Part of a small language model's weights: 13.6M parameters.
Each number is 128 + 32 x the weight over the matrix's rms, rounded and kept within 0 to 255. Layers, rows and columns count from 0. Numbers have three digits each.

# up: layer 4 MLP up, 1024x256, rms 0.148, rows 701-800, columns 64-127
# down: layer 4 MLP down (transposed), 1024x256, rms 0.146, rows 701-800, columns 64-127
up701:134133169054155101108148090061148181100137120142069135115160168151179109093135071135129155124133081140203152119147128125141072114141146132183000224130156123132162134130071133121128135088185117
down701:147176149161153152107121081130168138119136122155150103116122114150165045097141101099176190113147118099113140116160144170166153145146135103124077187158139183064090180111097170152128144130140103
up702:150087182120211150132108152112095082189182084146155138144107180120177130142157092134076124052156154110124144154165089149147100109155095148116158166167099115153104146101187163116153157127168136
down702:088150125137114116052138131136091095125166133097199105139167198117197133085150119129024103156168132140132134143139150106072074095127188135128121091122129184206099231140160123080145151141117093
up703:188077092121120078135128105147096113069067109115134104179049169110105170118145118208169108127100150168144110159114078108154102173157132087093140134154082093131090087137116074092115107152141111
down703:164112134110151158058087144125104099106103170127144146187208075200211134199166081061155089103123107112118089084140098097143070189133139126118128028086093117156166138143157053178152062175166112
up704:142139203141153148115074152126133142111081143230144121135158095120135150143145096164103123074116149128144172104125081124128156094140113135111153065109181110177135086144179114163088206129095090
down704:144186122165183095065130159086135109161065099095136134099145144121117132142089171124096124141121169166104106151103108108106124184148165114176108141157098109141149098092141119107170137101088143
up705:184184061120150069142093150157123081119077110124124117041124149129122111143137097095089074126155118070133146148154141101104164113059128070184122137136133158102079145148061112128110094175140169
down705:135199154163177074119084169126187109159121102156189127144114150132132139124117078109172107065111146179132131150136109074118187106145135130144143125130093094138166122117118140163152153116147125
up706:166108118115120120132093119171129143137090139136134095045105119099158165076166120138133115105145105109124143223148184140187178102112156144137157037083199142173149115121186124089120144134126063
down706:143130127084133123195096135176131110170176139109175135181132180081158137119141086164061137187116098138213148102137142152150210142111216071149114080153090065139087136148112128175160152107075150
up707:170079069096116073121121077145135105102105116145107175126123191151135151114056115095110112103115189121116087167147127133167126171190089124126185166135135128129119186140118077133155193175177148
down707:162109152170150084155135153083156122133169134131121118126106110125115101084141124126140091154162097149158174114132136138134125099131150164108101089091128133104122103138091153135111103139110176
up708:190115080132125172176087116141154118101157190115121129138092169113112162096167146133044135145104156164158088104181086117139157114093134115131125104162137157103154140150111127157123107140091107
down708:136135149108121136104155142068163122149117105091181143190137129157179099135095135124169153153106090122127215094085123121112114082090087141128098117141116138091101162132150147155167160112101100
up709:138113150209171122142079123120177180113171152065084134096125131098109156074068160158101065144090129079069177133066136152089141106181170135092145123098170130075186128171135087167119138112093095
down709:117095082172113145109073121136091151143136146143113140081071119128122190133133168119123150098138095131184146139148167100120118126138124153189132167197115130107128136076106110098078165174153167
up710:147126166180120115113175080135085089130129136128110144099174226089146100117125153097106066149106162102098151157131091156155153156203100143131140125110177094124090070124148039120104142115130144
down710:138160076170111150112147165088129168071151149108097168113130149172158136200157107037136104138132089171138120120137091127076139155070106121127115149098139121154167151143161155136156116089084070
up711:149172125125124132159141124127126102115146133138059168152146134152069113108106076156138147132135136112192101130160138123149088174183109151114202192193156133131145134086164107177122168106119103
down711:136141102076145093063135145095135145134179157156110084101138187187114134122168064136127113132178081111096137181124177143172112111122113106144127103095142118086107124164167179088143127113136135
up712:104133104177109154131143142181115056137111124129132119158129158145140119172151093138160181141120106140135112106113074100084103156139127140089080109157089137127107124194124136175092132164140128
down712:163064145146109154155120152135101134114095145145054092069168166178133143137142181207128112140150087128123149109144129151160138151138148097157139160097103129112089141112167154098084167101113117
up713:118130122084146098089168132131125086146108165133144104091098146128153145136179142098133115198160114148161146111120113168171112088116098111142136099120129100126132088083135089169109108153142117
down713:123137130141138124157101173126105078123147122123127155124121137117103126092138128171115124100134113115103138127113132109125152140147171135126148146130131156167119159138127108134140109114106083
up714:142100100150189146152156127105150139150091097108161126134102093145136140091098135123133084166143164124106130091182052139123117107127142112183099105076195122104138104190166178098130095099129114
down714:160137140089095158113121131099133076158148143115136162172135120120127101107105166146158211098162111171153117200154105230144179178165122029107136162131152179134110116153166155133121199128155062
up715:156103102146135194138151126120070153170057139173090173141154111148151138096069060123081152122066138158099101129114121106136193142112161074117095116151109100161128070111108112128146162185156148
down715:112116137130158086115188121136198151142162132123089123144114087131143136083137123148084117091116139173138135139138094109144169176123150108144060097172128186156173134085129145150097092032064167
up716:159157141164113168106112126106138161191127053077118165183053113143109117242147083102124152148165147093164107154108130072131149144137164092069120162114081076116123094067196157102127095122154162
down716:147193147136177190122118146130115129102134105089126166170076151142134153175106147095079085131137132086186093164062102121076083150168151137138118094104082084137116109125121211121090107123084093
up717:112097166153138145082118112048166063125165105097111144153087118090156150146101118099189157107143122168161120159111120110142183127105085167108170114163164041106163169145161091126108160115119096
down717:073148135157129125107134119093120136119065141091139148085121122134074083085160122159136135156153060100101137115105137113130168154137161135162119111098104135147109105084122054109095148111077155
up718:102137100172149104090155138147122164110159110121160128172124089110101083136129104202254075144132186103141192141039117170161042135145110112141121173090155154175172103159155087084172108200130140
down718:142106141105026159191170079106117085125130124173212139158177109131091139107158086135136154119130123141145210136096195175087098116126071109148109155063133175066151145060113119107176092128110101
up719:121139151126158130208081174074081100077161093155100117097114143141136133110151068124145077135123133073130100074157133114082163105133123119102134104099131124116161155087116126053105165108083152
down719:117111136088157111120170186084114132115125100117138090143127135146127142112165099111089156094103110131068131102118063127136141074089143135174153097153141169133091131107171138128122095128142125
up720:120132129153133137123185090095161145111125136137156133108100169079149158137157144152126114114135124141154145113156134079151105106145167168125166099138085127099145161133148189082129190130149131
down720:116102123182102090172140109150109151157123106131111129120182095136128078173116178131201149158152100131151156120108165157149109146136127169188144125132124116153103109141135120086128139113145180
up721:119143116140089124125136129120155138107020132146164123185094131149108104136106081094153095104150131144107160145091091058209177145101132073099136144134118119103091126098164067125115180087087140
down721:209113138095134136166120127156155000105122118063174105134167114127167077104056054120217131137100141114132093150163131101100126153123167113121168135156107154119138095121136128162192199075104153
up722:105163151154137103148179138058120119060177106146086078087178151053117117121136144140135123110202190095106104101098116109142117153138174144146034179110120140134186159101189115139150123111093110
down722:161161151107126075135152136069113140084104113145140057158051091136142053134111118095120166102120101173143143177122096132180113162135181145132126058097199112100129148058121113191079109117125194
up723:133136099194094071169131129077157145094150152175096163111070119197159116096187150084113146127154156126132153054103141137148189131104133126142173155129108112124169200104093105049143143136184122
down723:145101120124103046201114123174208080120141140165111143160077132139165132156133156141166090123132132129143158123181088207152164149139150135187070067158130178092121134161127123148130169167073125
up724:134103155125144171167143119163130088120156126095076030114097130155138166140167154134108150105121126167125065154118149149163125157170094107139101099120112147155147115131146185120218126100124107
down724:097183128157088193090171100083058139153116119164078179162117163077139135119114091149134166162171082117114161148116114144145156097128123151137155163124089157121082152169164159200181127165147106
up725:170095102164139095168099114074105140121145050139167114167121087118096156169122142100134136192153115158051178157132145115085092110137177131113172165189112135169122057157131116175100137114116145
down725:184181140116115125170117145230143127082132169152132071184082113124161135090169165094066147160173151078112153140122115102169088164180142108110161145120071180117154151105166110111178154131149107
up726:193163215117151090118151075085129134116159103118154101111149137134086126107208102144121154112106162140161122113145109112113107175131119159097074224111135060129113117085208170139094163086140099
down726:142106085135081104125137052177085168144149131112134060110074086118125128127143168139080203121178098080149105136138143034124148146172137129125133148131131166154081127125162180152120145146150096
up727:135124122134158131153030126175118135093117102113103141153107054062146099126155152121175122132129144114155124119161097108171159154131173138114083129132129133117154165148125134119163079099120109
down727:171119052119162137140102076168125131093191099123104092148111126131122127111117169124145152130131159113153156093113182178121117107114165115077122131157128152071142099167118157135061118175113096
up728:181157147091127107112154100166141103142117170120133155073180111118143138114132122111122165111109100077097123093094143111141143143142104096107171122169100081099105158155124090169118120086174148
down728:147105120128108166126130141093151095134122096143151102081142152097138109130094135147146130154140162106161165129123126162155162132148133134091120114131120109135047145079135140127191132135117135
up729:078146095126125153177180092161156152136136130141123132091100133118206152097169115095105128076110116072121107125153108164165058142105108137131154117131118126096145130165121147121154116120147106
down729:119167155159071121176226150066147182150120113156112102141168103152125145125157135119141152172136118167119141173103098135134115103129131139104130125167097192082123155121101079153094135218097154
up730:125191159122098181125113094082113127109126092151151084092112126109085153160122165144130128140134140152166140115131124118096152083159099160098171148151091134117163127053107123111140129158140096
down730:152121111145165135173107117131126097136165154170101093140100202116186144182070141113146148149123132100145120111095094129142141107094094108163115134128149199078119124144130130117157095109130174
up731:062108083111103184167070134101106181085156121135089076099130114139195174099050127073125121154111109126110118100115124134134074100149075076122161132130226065137091176166128124078135155175145145
down731:097129118098103113143071143119185139130147063072129092110171112105137155131228123145137180147114061111110129116128120123184080180118098149131123107164044040119086139067176127132167184120081099
up732:083112110134064134097066121144130162116129107109143134106155036128070124100160123108166144186165136132118075144129087147118140068110115131181068090173154119105109078174126083153146109095137109
down732:142129151126122087125088169117149155161120109090157120154185167184160103137112117116128106118138124099138120162102083121110133183174128079103158127123128120144133141129147148115072152152120144
up733:095161113215130137087112104095107126157141104158146135117108103162113107148119070167100105099190161093139116155100149095107149150197137082132103135142081106106110083114157124168174096139106190
down733:106136115133168155089140120179148129049080108089136117146158163142190140087059132130128138141122088174137132123178099164145109123137135122147151103101154140119136138095111135138165125155116118
up734:122177143207138156108122126079109102140175077071111106100138148072138176095091168106135140123183177081131166166107092145145136143232128135140098075117128093101125169140151132067075134129129066
down734:150175165137122137077103106126155099129138127095133143209109115100103106156118137148120128155103092183143190122136070129129127160174120165184080074098151150075064154086077106116148110117130177
up735:163159178100174134123175124180150069121072129174156147136099071135143127162158095102100101137141124118122209097113097107029153067071129084175169072093168133142083112130152118108118109136098134
down735:159124169179167125075101146148149131071091144101137090121158129116166097101117111148105161148086077131095154194188108107139065100115186124123122148113129173127099058118124088148103127157121167
up736:089117071115049144141212089145131120113150096070162081103124203143149108142108148121182154091130108090129138134099114122125153109151156100138064173075088118036154064133131140191085169088144138
down736:142114084156116106118119140076105150131079138092122184144076153095096100114114147081199103157122143109169100084133115113085146132149126085058132104154141132193084125168169136184104136177099097
up737:149095143157136196140132115169167109128149105155125140143171143071057148163114046111154174159095074103100138076138173102106074124168149090150192079138174077079143126124048153133071212151145122
down737:152127123154099134094171059113126072138160117117121075036127139118184045139133067126090034102147119146046064102083086183110105068126191150129033131097113195161164140206143119138052151147091096
up738:084109160116113103142125085137186149150168151121116075098162128104146089156142103110085125096112080155128160082059132161118107077100172085110106091099177106128126113132128107170128064160173145
down738:132125128138144149145116039178086131099200118092115102140137123109073112166098150105108130121110124167102135136122166109101143105157105114145114133196154099098095112125170143120167131136139111
up739:152052097126094151088094146104099149123126139127147126140099155153111148137130119093140121080136102112109138154128165114142067130053130111067135167099086172072138110176158118080158162139141133
down739:147155128078155130150095121183148111163135135087162120177125156110132148193036148166109184083081119154152131097104167113119098108117199055174112131134121203139151108152147118069088097115040097
up740:119108129095174133111066165107122079125150128109186062084132160067104145120131130206152137109156114189099153114177145151193119137139099082113104127066144129074142107067118082157108156132029124
down740:081172095117130155126138143091150116081126080105097163085131097176111123117106162109089120104127108071176116081102217084181125169124136110164156135147161149151084078167120182157137151151150103
up741:086130148114112134117099097123171108106110066188165130135156112177071145173130162117121123145126104148144153069107181154141094139133125130062195134116127079125120070117171174083113174164137186
down741:105147167106077053159110134162131123128097100094163141111122109128150098126097106131125132138098142099122146213160193199144066139107132155133134106110177111154145064128126155108088140211104155
up742:110154151161087149120108124080157135175181146108082150134174195144128106126150127128110173082162178114112096129100114131109150062167161149125138163062104108165109103163140123124129172159130124
down742:185157124206131183060183172142090157114110132089122095147117148149161162076155123175120119121160105220182131082122133148056185160102160158126133125193049153116120101158123113113223131135107091
up743:136081154131074077108151176158134115138149202074116105168121125147097162060113175121095195106076233120124089134124158108109100124046169095099125120137187164123129130143138073152124135167154089
down743:138106072195139119105132169103085127127135142177122107117158172103140173137139145088124160124138071133116155211123107135164124162123136096106131107183172167150108135167126090135099080126151155
up744:128156096145120153143127111152114137134074186138127110019160143093087093105122147144129066108103112071109119136113089198025054120134177126115089157094119199125122134146185123129160125086174128
down744:179152082187102149082143161086098192105149141176165104139121138113062125140123089082129114096127122140134160155108138107084134165110119128137123165106156121139217127114121182127081095226143175
up745:138123085155101075167180169165093132109108135111145132130100157104091130155088134141139089096097165105164135111098130107070152169099132158176106090191115126129110073115147123080189184065134041
down745:150142125176055159110188152171130205169082186093191053090030117121128123115155061135112156126168140097115109144154141127116107089125161079113048166103080133129121183090111189121131090157141082
up746:153183150121098123109121118128126121129129131129185089115171145098096123094086170112124148123106156123125134103094093159171088123127089097164080128067161114072167134156134115149171162117139136
down746:111133065142138137082142130129097136114150151187091159139144135093121148143120151144145132141120114124145140181137118151074103138095114091157170155153134149134144179097112155139125180115100118
up747:097141165106130139164089133114105102107112118140157109113109147018113125095066093177132122112140116124111089135143088099131118110113184110164111173070129168105107152118138122084152118206123133
down747:168066126120115155168103121083138111128069101117109131118128094120158078161108121105083194097102099154147119157125068112181086146139219134127099113141128118088127184098116119113138107136145168
up748:177146110118104165096110151120116135116073106179076121089157155114161114129140188114129102082176151103143126097117105135079109155042133143115139187121126168131157138121166146098133116154121178
down748:128142105081068129130164104125072109146096094107092121127085104148170161123156177140154107144090130153096114084133148136096156175144114183157105185118149130125189122124142141152112149153096110
up749:130168132100115104173158097136078133147130133096160099086103179102139146112151133161125215096143125148141139149116122120148121099118178102189137132089127130160070134129101099073165128126146098
down749:109149130091107117088100180107126136132137080125170128087153099175115178138126141150167144134139082105121149097111123127155129153149119122125070125160067082106095126135097134133155123129147164
up750:137091183124131133104108120100176117096151114093084125123181131108187103096136088066136110104170154144130095123089143101157195096140108109119148104142154133095166150150123146174104112107174113
down750:117141189135137063140106146130083123129110179109118114137190098131134145098161119148153135137039124161175159089100067149143204162124101156085143163134134105172066113138103099088162160101129136
up751:145110056098121098117108096078067132150123126166139107152055126154118120161126145096121133170107080143142085118152124206138136104111117126085152120063118127147090179125154076122175100117093092
down751:158096136158099090127100212201134131157092129159143110108176139150122159117112175154119121125152126116121083140140139129143134168129079130132132155146098085127088087188120116177131108158113134
up752:132144123179144202141135181078122154114178113151175163157128164095061080175174151144091112129165141162138125113155198143084110166124115116117106126108138153140126120153174111137117175199200115
down752:068170180119157162133089192154199115114164167148112112179167159105084116107174151154100139088069117109099147101121122137152089203135120108139125127173100128172109125112109122133165184165128195
up753:127039083188127094150103185152106122143106140127132170170127173138112091107176141111108123131133131163188088160175166155172130169164072146105097141172146133141096091119112123113174094060111193
down753:093111110122167187095133131122085074105142138125129098123116091129114088145162095103156100132152138140135146124101150076108105079150150091108134137167059126166162111084146195137142140161126149
up754:097128148138123132142091120119125114157146085176166125141135114109081131185133122100140142176093053114117064089124064062147146122123081135134165118176124103095118108102105114154127132131150088
down754:064119100120157099148084130113089132118123174161114106081123154131080119117150116109029104131109151122086132158143164073142118123098149124125116129141123150120146073163127144129132097077152084
up755:154138041144160109128113122088104110115143152164150073085115124142145089123118144106140098106129129124136081097112095092166150140144134072096089147148102180107101153107141070150133145119138051
down755:114162131147086137122110134132108166138237197160132123222119135163148120136135150115105137140106109048074171106164098149071089073107173064099102118139081125075140148142126198200104101173091119
up756:149170160164106125136150109161110142106176135135116178166151161124135128117096122095119143144129146130142092155158069111139116088149140145174157136145107068096133108095092114124148160100119119
down756:177144128135132119140088132122147128145131102110106153124094109104148132108150128149120140115130085139132143112102146125123118137150150150116107140129139126120128145148122118135137111121136112
up757:150116100191135201105142136109103125130146160137159075168093120128132146105119167088110117123112158100157123104122134166115141191141094136101125135093209153121090091130107116136113157159112202
down757:146130114129088128127089133060098095085110111084158148129182064110161184083132137122140080163136085110148119163092108115079136119152130143128147144152134195139131134099093054119084144136129080
up758:114151122096101055149141134138148093155079118150152116115113092121117119183107079130107097140136128139158128134109133146104119105152137124115145090078092123123125124128125100164104104110129129
down758:168125101121105112115082164122133096129124118095126153134099094127120104110124127111132151093104121121131132113118154142154159151103085136120105119124148119122129141098107110157105144108146113
up759:118193128121101152134079107057136146119130083158159160072095140132170106151144109169153111113138161140108126145139069125165093091095143163103128170092144128108120145147126182133106125083116152
down759:134122134142080154123105181061090172099160144102154149144141147135125150180118112181078145186125129128136108185135116110131126113130149137195045185172117094149121123154114125133115128079120166
up760:109088123111078089091095164111107141150101129131167084134058105118127150200146169154209105102144116166165146098141050128125125158113079130048126091008146056092144069073125110146137141136082170
down760:086160188148104139085131157114078157166093139111115131120075182095075093133124100088197096116145153133089137106152137062111097124115121086104171178150146169148150147160116180148162102127174143
up761:154180094157133080117124147176109178101089176151112158119146160119101135203142097152171149178135119087205109132173118126080115108147136152178084155058152124121099090114146122138175157133177147
down761:085110140124135064126146165108102122115157120156115153137128096170139156092127148103090157132091151100159065131075122161178100164162126140137175114085150106118151122194159139145150101085140095
up762:079142107110121092191154171150084140095135096126097049138146135120141148105160140165102023118097139235121067147142098061194091113085106091109123103128068130167126127124134165125222069114085155
down762:124169133111081159107119138128087133131134154118144085096133132113158166094118116132146095128141106127155146165154143203180146094120120103159127103160137100096105153183115055183153150105104133
up763:151118115123189064158106144128054116151132089142080090142179182135122153148102155133104090094150115107117153146159141136107092114132128137159167120137166100084145121108151086130120119134131125
down763:124172146128087099085172169058111092161188100129086134096184181104106086111160198087192139173176136080155156086158105097160117129173106135180129145098113127095163111095054061129126089057130090
up764:162143108133082141121137128114160108176164178096092125154060143151130132140085103182144107138115147189124123110120141118135131122139117126155124126163117085123134172117165141127173131142109117
down764:108132165149164160126129124171135166117133131096089152117113118228091099111093062174122118175098199197107130205130122087118084106135136163089067142139101153119101216074181088183167115140173086
up765:126097123138117158134164090143128129108092154132121121078145118105157142152123081127108143110072138106168156130119168119060120108145210134128132149113089132129147135145141144085092107110195125
down765:146119168188161134075145089164131151112128115038166095106150111100125184089118123111119107110118123088146135098138143150139206122180122097105145117140128133043166206095106085152056156127098159
up766:164104081120162064211137096069149125121127155141186168159202104180124092134128088089130086163138136147100101111221110152128112099114125171106176169146173117143100106112169103145118164180104103
down766:141094115116136111099182176148097079120109113178104136142180169112181150134106061129152135139105131140088138191124148165134106167087082100155113106111123193103101159096154180130159069125096134
up767:193115171091143140141078079154149091096054097087168110141083165137088073160063183159115149172119096165110127059161126146091140136137081135084137106119152150059153104119135168094129105160150141
down767:143109124141113161047153077125182123151115161155121134110130174112136119038169172147132116073148083108119124159088103156145064074126097156115136069089082150146106146158149165105137100145146115
up768:131140108123133151125137156055156132162134139172121067084202156081114157144129105224194132104123142119098158138096077147130129096123075137155172151142105114111127149168204086117123096174104082
down768:161068181163129133112092120136117070150122135111174096050145133136180134102127188097100107147218134131110138113095151207142099104100118150142145084128086137105094184135119180092180044059128140
up769:157161115141127127196132114147132154132125138192167143085091099127104121109154151089147092078102176193090170125144103105144136163097096128110121059139116139123136151129109101068087139176150055
down769:123147158100110156129156150179125139126151122115118130142125120131085137124102085094132128111093079135139145168145132164172126142087146150112102118116132199116076182129155124125167102138119124
up770:076140168174220137133180122119143141124158120113186078210138162077057113166139085173137123123135121109157088103075082174020079129130121112139145117122150101154127161106129060179117133111159061
down770:118117138086170140070111144110088084121142135121113148127122122101124152115167121075132131152110196084118147127120055105150128150100047112048138084137144103152123133129096102142132123128150062
up771:044147137187116106117137138106122122130192193122076120155182145083156198148125079155113225163138180228066133172184106162162135134089123039208168136091143122100128114115129087176140087142166108
down771:103155181101109120095102131190088201125096109099092110132103080154174153128109165076121096119102105142120114164137166167119135128115126168105144118102165124099089140143125080139174138146060103
up772:060145151111144139169100124091125136171160108150137157093125141067136083164121154108132101067120079132136131073133125133133148140095107132116085147128148139174135112083135133118105137132149133
down772:104076154119119099153115119148173079116164116125159143133065101086119140104158124126127152095127120168120138087198181114145141132171157144096134121129146118111152111145061074127187167104113158
up773:126093170131106150096149087084135134117131110114188150123148154101123173168111131066112135107123124068153133094128124136130117159109114117123137133165089109154089144155110179192127141195151131
down773:150101115100122151116156171089100127141127146149094129159147167065112075130111164103162147098182070124115129153073155118118120131126139150113130179097151179083124090103145118151101203159174047
up774:125159155133113103104146149159127169083135116122120139091153174109125107174154125114195166092221133138126108076166199099111147144144148135118141139140114063141147092160109179152151164132066131
down774:090171202079183118076062181135169138076132095112111115099139118121132128178171113089094019088115099138108140087139180147148124105137130158119087109105108052093124081125104182137123159124092110
up775:131120109139098110140117110178168077075150110193105092089159169163113169098119173134164164163134131083142104090107101130141119086152085123077148121104142083147123169115089120107095160116150116
down775:140126148132136110162099086138140142143139107130122132124150118070110115084126125127128146101105137185144195120121155116093096099148119170075183174098114163135161109159110091160094138222074162
up776:124135142108117148144155119080121154158158135108139147137133174095119189139122075154225127149195056070097170134048111091126218125095091110120182115141089173208090102126122123168055166093118150
down776:132135107122147148114131164113147136064135139050190141109140133105176111135099158139146173120106049104118125126135181128155119118074116148084059158117109133164132128088169068099132135130115103
up777:052110118170115159135187134147122152116128173067088100158214086202163176113229061132133157253159114159015131131118123191212145165016086015202095152078064065098155075092109166124255190087137116
down777:070151158090162169131103255139056103145118158103202142151133113103187124148137162135118106189094096102078108182115082209142195164081122107142096117122093109116091165084134135121216105145079124
up778:122057136126083186123089099132149110037105132163135086136149142201141096117142129131140157127123154164178139095111197142093134152081093092113119226146093138089131136115172120162115113104177132
down778:093121183128095186159126174131153109092169057103132147130125071122128110135126181162214141169056143091109127118113131135117103197156088135108135090113121079115101132090088120102111135132098157
up779:165058149132119096160117120080116125164102142221051127179091107140151197145075081153129052139112116085142142178090087147148129160076165119103110116097143171107118147160220128126213193136108134
down779:130167136150142150096157118119104143145106138141176144107111155100130116168159117163093137151133147139086086118106102123113169145112129126110150111148111111115158174140193071078139121095046075
up780:170119140062126132108088172111172115147126093102076106113060179116094101115137160056076096121084157103160142174110160201163143096108155097092088182097100128124168180093152092131127146121143119
down780:141175144157127101079174149046114172126105146108113141103138094154135169134126159128164153114154130124139100126176128088138158148106115144142123103160123169087133137118153120184133102148145135
up781:153086173139094129186087078104149146153095114120119128050163077160074130177080107114126092042120113093162131077118101146088172080121102145121121163154105143154102158158126119171146138157103112
down781:151110108110166079121148093109120152159152168101041134176100123134141167085155192121130138160114153126152115145128146120169085194127153131155130166173077088146147105151061102123107172117190120
up782:127153179122126100099151122143109130156142144154139075147148095161112130136140121142166130101139149168142116132094117104105120141145102097143105108139104083119134139132136140163111114114137126
down782:123098104138127148095090117084182112094134130142136107133097176115113108111150116138124148141118120158088137137173152098150113124139082106103099104148116142144099114132134144110139099141126066
up783:154117178092101113118164161117154155139088082171102094136183090111122145084143109117102160112121159117169135149160192156123108141126107111111173070159196075115155130156107133131179111046108178
down783:037135154101185121168133203131124126173133134109140120127125134113143131110055111154147127099097134159082124178132146132158125122144126175124108152151133179130108128099121096126099154120092122
up784:176150076116089126128092166095147125171099119094125145146106096104147124114097120074145160152129132122192100100196114134125131132125111183147126130102162149145168123083100166082082184140135156
down784:163145171049114129105154208171123138151074092112148142134127116066141168133010134117110102123141119120138126156156117190146147146160046117153091137174120142100161152119135176144124114111125111
up785:126063133099213120174135130142140095162109115123164131161076120171089126158072161179081114133161104116140146141134217129202144134140104141146145100072097139084095107207197122122098104171137128
down785:142123158141132141127058134070110089151132192152090100153105117150150121114142177135101147127154095117119126127121099149154138136125168147162135110091138118111136103106140104117167155079117148
up786:108138129184120170126152154144146182129167121182074142121174138090157136220103123089150139112130150102118157113137145072114112126090082128106194132154092186115135131103083130140136118124183120
down786:124162104167099080145190141141149141111091138068076077183090133155168193207125113152148153139180134100133117115182160130145122125090073166136105148094187184136162108107116102152117144160089125
up787:109161095173142132107118088114183118090090158109119145162136130117154162129161077137110134112158150085123100147135140097182112118190135126098121153101147122115109113081108112118166148134149105
down787:055175126130088106140097158096070115155107131103212095141116115122137122117108162177200122103141124135173071203118149138131128125073130158068146097128101130092070139127142105199150158126136169
up788:090132089078162073125143152155194185129040161088190133105089151119109161125141063143116106143108176151150135143114086139155107120102107198138137125117124156146113079123177096122107108118105123
down788:130165094184110137222147156087196180181118135137167124138130158085075059150146210156128133094126107050134091119107105139152080134162132169162081130105200140139148170112142095172102112137149109
up789:107114189104143099171094091155111225049143184100160148090129124137109124122186058120119155098134117117141113097109167176126191190166108093089166180087109142123099123101147140078181104054202175
down789:102106209147064091148154097123162112106133142118066129158114230105180126170111228174094086153153141158132098115149065179119194127123119157163177137088102138113205139156100133120177184113185104
up790:119148108158112206138186125141139103164064105169132043160161185116111135122153127116133079171131132154184135190108143131136124190063140068126107112118103091088142125097069188098132181122149049
down790:116113180122159096113131142169051132108146125137120140092131130117154128141113095148105128118154127147110112164147116159196122128115093102110130170125137198140120153117173130096125134128098161
up791:123082127081168162161115077150100091172108143129177158112136111074113115129122145159102175114104148090142122087105171097135150168148109113184098171131153138173157153115144117115115069173122182
down791:115133112114089158073100143133097136152148119136093142156143140117112115153128107092150161160154156107099073127122202134129179138159118144103148138147128143153146193123087113154081062159107143
up792:082073178186100129124152157133180119049087194141136177111140151133171139093144165083201103120180130142163081106090136191101105154169147086108065173163151117101144147168088071143141102069133131
down792:144138088162127138149115141134125133155161152170164159138093081118094090114119104179095096147108072172077062197142114108103170105128199147127137119070136122081143161156115120159087065141144112
up793:108145160109082123137085151134111103147115120081134139115103164153192117091123180105114145140087164071150135122107155104116106110036174059100129151149134112168088086112042127153065147225153137
down793:101158136144148117176083146141173132070092166164090140064106129151160130171094115165129090161119071155156135154174178131092107178162142132123131075189111102148064116189102133090164111196104175
up794:077118192134135163092140118142133146114128160114133115067118102150125086159090114110139119166098113113154128093107165121098158137119140165147160144103149172137187160151154112181104153126132141
down794:121115131177100124138120132113124119094152100125074133086167122136147109149110095178129147181120127109108159127176117126152107136115107162129100129097098064108116141101095048182122197140121029
up795:153123176161142139111113136105142132124122140140173119134192175088142112139097187110141128136128128161115104064126146154176156170115195174122152086182190125109082149142100122120122121189161088
down795:178111103151155062122169170099090087166179176056105107134113134156071171125121102143127162114132120156169099112131183160114104142180165139136201098170162213148052105115073165059088122115134136
up796:137125152109138118137124143159135097146149125106122114132110151132151123104129128123148156121167130176158125116124141141185118096175107113165156100130149142169134133072147116119151094135152162
down796:151114119130137154134110141099132134129123116143145123091110083121120099119127111139123112115107124125148126157126123103116123168117145112108123149142127108132104134164179118138105103144135114
up797:159118125117072182137151045160123119153122132076182147132157118213099082112125126082074123141151161168158148155066162072174187141124169125143149105178080169072066091131136180175185200100093135
down797:187186175138181128200106222158139118081118094175061138090178093085136124139125130076158047177092148119131110109061130088110105187166148109120180095170090188066049199099126115113111175178139116
up798:126134160188136145137136081097109117163079077148102134083120103147102114087129094139029108149127121151104139065129140084157095126122123162153107201188114127141149111109088142137100124147120155
down798:138123093103158116072125193146070170066078174112119104122106114148195146098124175111145100151106109121128100127182162163141168095126090121103136083126127095105159169151148143115153213082125116
up799:087113150086177111138113141149166108179147128196096181092162160137143139099096130099121133104172144104103140157097159159112045097128135082103096125077205080113096137142170080153181119114185142
down799:134102126184095135162074169159131130103172048114117124169086127110104106124113104090119120165132153153123115178107086152125106177099138117089174120103122092131132165151101143164158074163112140
up800:174153095072127116143126171110156127114142132107003172138100134186138157128104097148114165050140137105087141127113160080210142149067150183171131084107142180130194127133150080121018146147156144
down800:138149100084155127078127172099120180148114153190155120142105114114185207098092099125147116082115143075055186088106112135177060127133105161111106126108140137156201128109160104036118149067123155